{"n_layer": 16, "d_model": 256, "n_head": 4, "n_kv_head": 2, "head_dim": 64, "d_mlp": 320, "vocab_size": 8192, "activation": "swiglu", "norm": "layernorm", "norm_place": "pre", "norm_eps": 1e-05, "positions": "rope", "rope_base": 1820.0, "rope_fraction": 1.0, "qk_norm": false, "attn_scale": 0.125, "bias": "none", "tie_embeddings": true, "parallel_block": false, "init": "orth", "init_std_qkv": 0.0327, "init_std_o": 0.0406, "init_std_up": 0.0468, "init_std_down": 0.0468, "optimizer": "muon_variant", "lr": 0.00429, "lr_mult_qkv": 0.5, "lr_mult_up": 0.909, "beta1": 0.95, "lr_head": 0.00404, "grad_clip": 1.0, "warmup_steps": 200, "schedule": "wsd", "decay_fraction": 1.0, "decay_shape": "pow", "final_lr_fraction": 0.0, "batch_tokens": [16384, 32768, 49152], "seq_len": 1024, "doc_mask": true, "train_tokens": 333600000, "steps": 10799, "dataset": "wikipedia_en"}
Each number is 128 + 32 x the weight over the matrix's rms, rounded and kept within 0 to 255. Layers, rows and columns count from 0. Numbers have three digits each.

# layer 5 MLP down (transposed), 320x256, rms 0.0468, rows 224-238, columns 192-255
179135120166142096160155108117112142132160130098107161117112031172108126139110097157104169148095124148098113134101117090175117106146170130112122138139086193080136088118145182148063103091116200
141142127140139156102125164119162149119169092110152114154149156115121133111110163141124110139096120108154084101147148218184151054153093111133127106139127147059140167145109105117114207064070142
158119175114092144130112070129128114097122089127172110089146111187120127165165143133107127091197149158137145195119157075107130128090155104165148139129131176147144161134048117136130110095049146
166121091140183088138093122128147137160165119105107088089154141124132160109105049150121101109135216079115128091122133125111146149178163130140116147094108136073101182126134155089119153066095125
131119076124171060199170125106071157134138142144123096082118146155207139056081087140099123139119084142143178169118174100088104178175158124088090182172133141106119130149177118099117150161143115
094041138100134093097106128092126099119161089120127111076123116121108082122153137093120109120085166179144148097109090098103188141120111087143123157151140151153178106186158129113112119147148119
196106119088173133129182135135113119185138096163144167107147135183060086085148107079103138102134156161147156173126189134181130177117135142071137118109092066109065113175128161161101187119109138
153077181143094060109138166154091110114184193120142110143145113110121123151115133176144129153108130079205070132138195090079126133082163122151133063110137166134201176096140093117131145050154105
113082187132126067142139109074105143101198133129146129103129132116065107105161212131094135130097151073159150134079126127146135151145178167083184161149155107158139139111064097125118108106116155
197132089156157124140139165106133194093187148078152150154121149124168169109123157150119109159129112100103114121100123112158131141134105085157174147161167097123157174158114184040148130147179141
116104135163148102148091142095230161083054090184116154118159139180195102177092132108143117137152171115103133105155186182155080164106154167111162075097175127157158171101100121073084155136131124
148133123167174133138156120140090183096150091092088156159163079156189121107060168147130121144098085119216158205082114106068142176130148093168082087153165163127166148101137077148118109114097143
084106172053172127117100186114047136116149103121083170168105138105096173152107131127156121152139145170095100163179138174074079119116117116104131148105134139130121108095137088130102130189170190
135132115117126125086093114157158188113088145149125079184119092150147177156117132154118148185093143109119110100116088138137141075123139137154146072146134156137086166152161085153160104110118116
126162121136143162174199130161123156110147121121102144143128134141130102164132143068109160093180152130125104146136091140082071150066160146144150149086086083080123083165141136120175156126168173
# layer 5 MLP gate, 320x256, rms 0.0469, rows 225-238, columns 192-255
106116113125086102169209160078088131164165106171090138152148139134152126178123138103108121116113076147148120048150122125139096129124103162202143144127105153142131149081116112084125149102080155
111143128082197213118100103120099085098106165136089128158127130138138128063107090119167172127128187102166133132126080114139135137111185181054129143065140149171116121152113134088144100156123179
090135084105152134098119144079155060188155139136117055130150134081099139112126054153148107080143143104106122087118164065183105096146177100110080102165118093133136165091152146078079093080082081
101134177084151158175058151159145113128173165150110111147118158130165112147125122153156111121138165137109161106078138137075146100155130154078157111112165116125113109133132147115118068165096121
156144120070135146139142135121162139123152128154167139090158121135099058070083106146189155077088122209128147085120108156166197131102156158127116149075113146107121089187119131088114128185146173
139133112144157120070098109155087068154192101148141140157113138167103126148109066149133151112112133181140063135104093189120142115151117155119110139097150132073141118135088133117132131115112138
145171141116082097104134077102079090123170083105160172111141084105128159132119151141130108166125176080141121097089108092108100150133142136131090119165132149110153178124099123150169077114144172
130136155190175163152138081111141220136148119154185103153138213147120129156133149128129090131170140120079127162128187187063127116172166040122054116151160109140088112081151179165055202137142127
125151080156186122094140160114148133169152121143172202087143152147170087180104193137083133194145081087133121116119168147111123107171099069113122159133117112150161069116132196102114143137139087
125115105158075144138146181116147114109113102168109134138173119133159131157109127095114071143115204184082116128133116139158109153093128179105112135128118148130126155120128144133071133125107152
103118139198101093099124120155103128099081069134129165155119092171123109167174103150074130086060202142128129152073072223112100128151177174115140164135126114097140147108125131183142127122086102
042159131083198109142097126144115128116143170092117175149055117100144136151095191142106064105168102128105143104131215147141121104147150119138117114106140123141155142134163125135107104146118167
135103060113170134143108174120138096118096164107150118171145126151116186159086129184122115146106101138170190086182128107069129079118176138130161135130105132131142103105174102107175158151081099
150141160142230100144128145119083091151169135107137157092111111213156165092073083121115120126081103145139114121058174172161114107135132103138129130087115109065077115104128133136148128125153179
# layer 5 MLP up, 320x256, rms 0.0467, rows 225-238, columns 192-255
111174129135114124103121134144127151127097130081140120098112172139145146058115141141116181103136068158172032124150148149182124138158113093118140148150135128140135158175091099113138171128136150
169088070107159214185090118145113201100136142136096183154135144154123153101135101127144116149126139113112181114104192107146102124168137114116103129092150118139123108112140077068144178064195130
156116149111125115158140094125092113097107123138158072164062186157107111132116150121110122099108163133171071126140172162163105154093146127154162125119131100125119041120089107113134078157131122
121161146191107127058144137117076124145154123104160121093182087155132132142136143105117134112113150116157060102108112095164165086092153128236116124123150121132099123120134109153178186073162067
083151145096151129105116167147074110090159144118106101190164087112076115133120168089075146158144176095116159159031143037095156166094137116087082113085110129153097113154131096115120147128134078
160137066164116088131141165111197132076114126079143111133118097078087128168065188241156087155148110085115142114113076135122113160120106096160155123118149154244102119131139084114143073139158160
152142137147129078116154094111164082130100164133204107124091110135086154077094184193092143165198103076098084090119102145009123176148176130119162158107080159150118158071172161151093130128128070
157135082143151145158114105089136097076180105113107125186130160110118160144180089195133125125093128125096174154122098029150101153084164100101103183144121073077127111122193135124217110128164111
086134137172080122119178147172103154097137101097181131133097140172115129124117154140126148134158134084090136104126169088093113076168117096144123071115181094109115146146119152065092195127126137
127101124135166127121130071186114144151146099096167142104139124132112109122146080100112089152223170121060142122144126104107103134126132098171096196124113138083107096095135131163128123129187131
135117147172122087122135068155109135109143103181134092131181091160113126135152134165146122098117121086144102137103123187127139113168179154136130124111142055138172167163150122130143108137076134
186112112161057131126193107105167137180108107124072152150149098147169085136156117100127201110145164137170085076095131107147147158164112134148141119131125125103093157128121187083128132069092055
118146117131171103181135157149123152069131156113083163117146107078088133165136135119113154114157136140178087177168157031072139142074123191149134131120122108095129129106191133105131151177141132
177092148214143160083120176159134118145166159108135118142137140126117160101079117121118138169120162118178160065130147161198218109121100138149127101163172165215087114065205098166123137157146140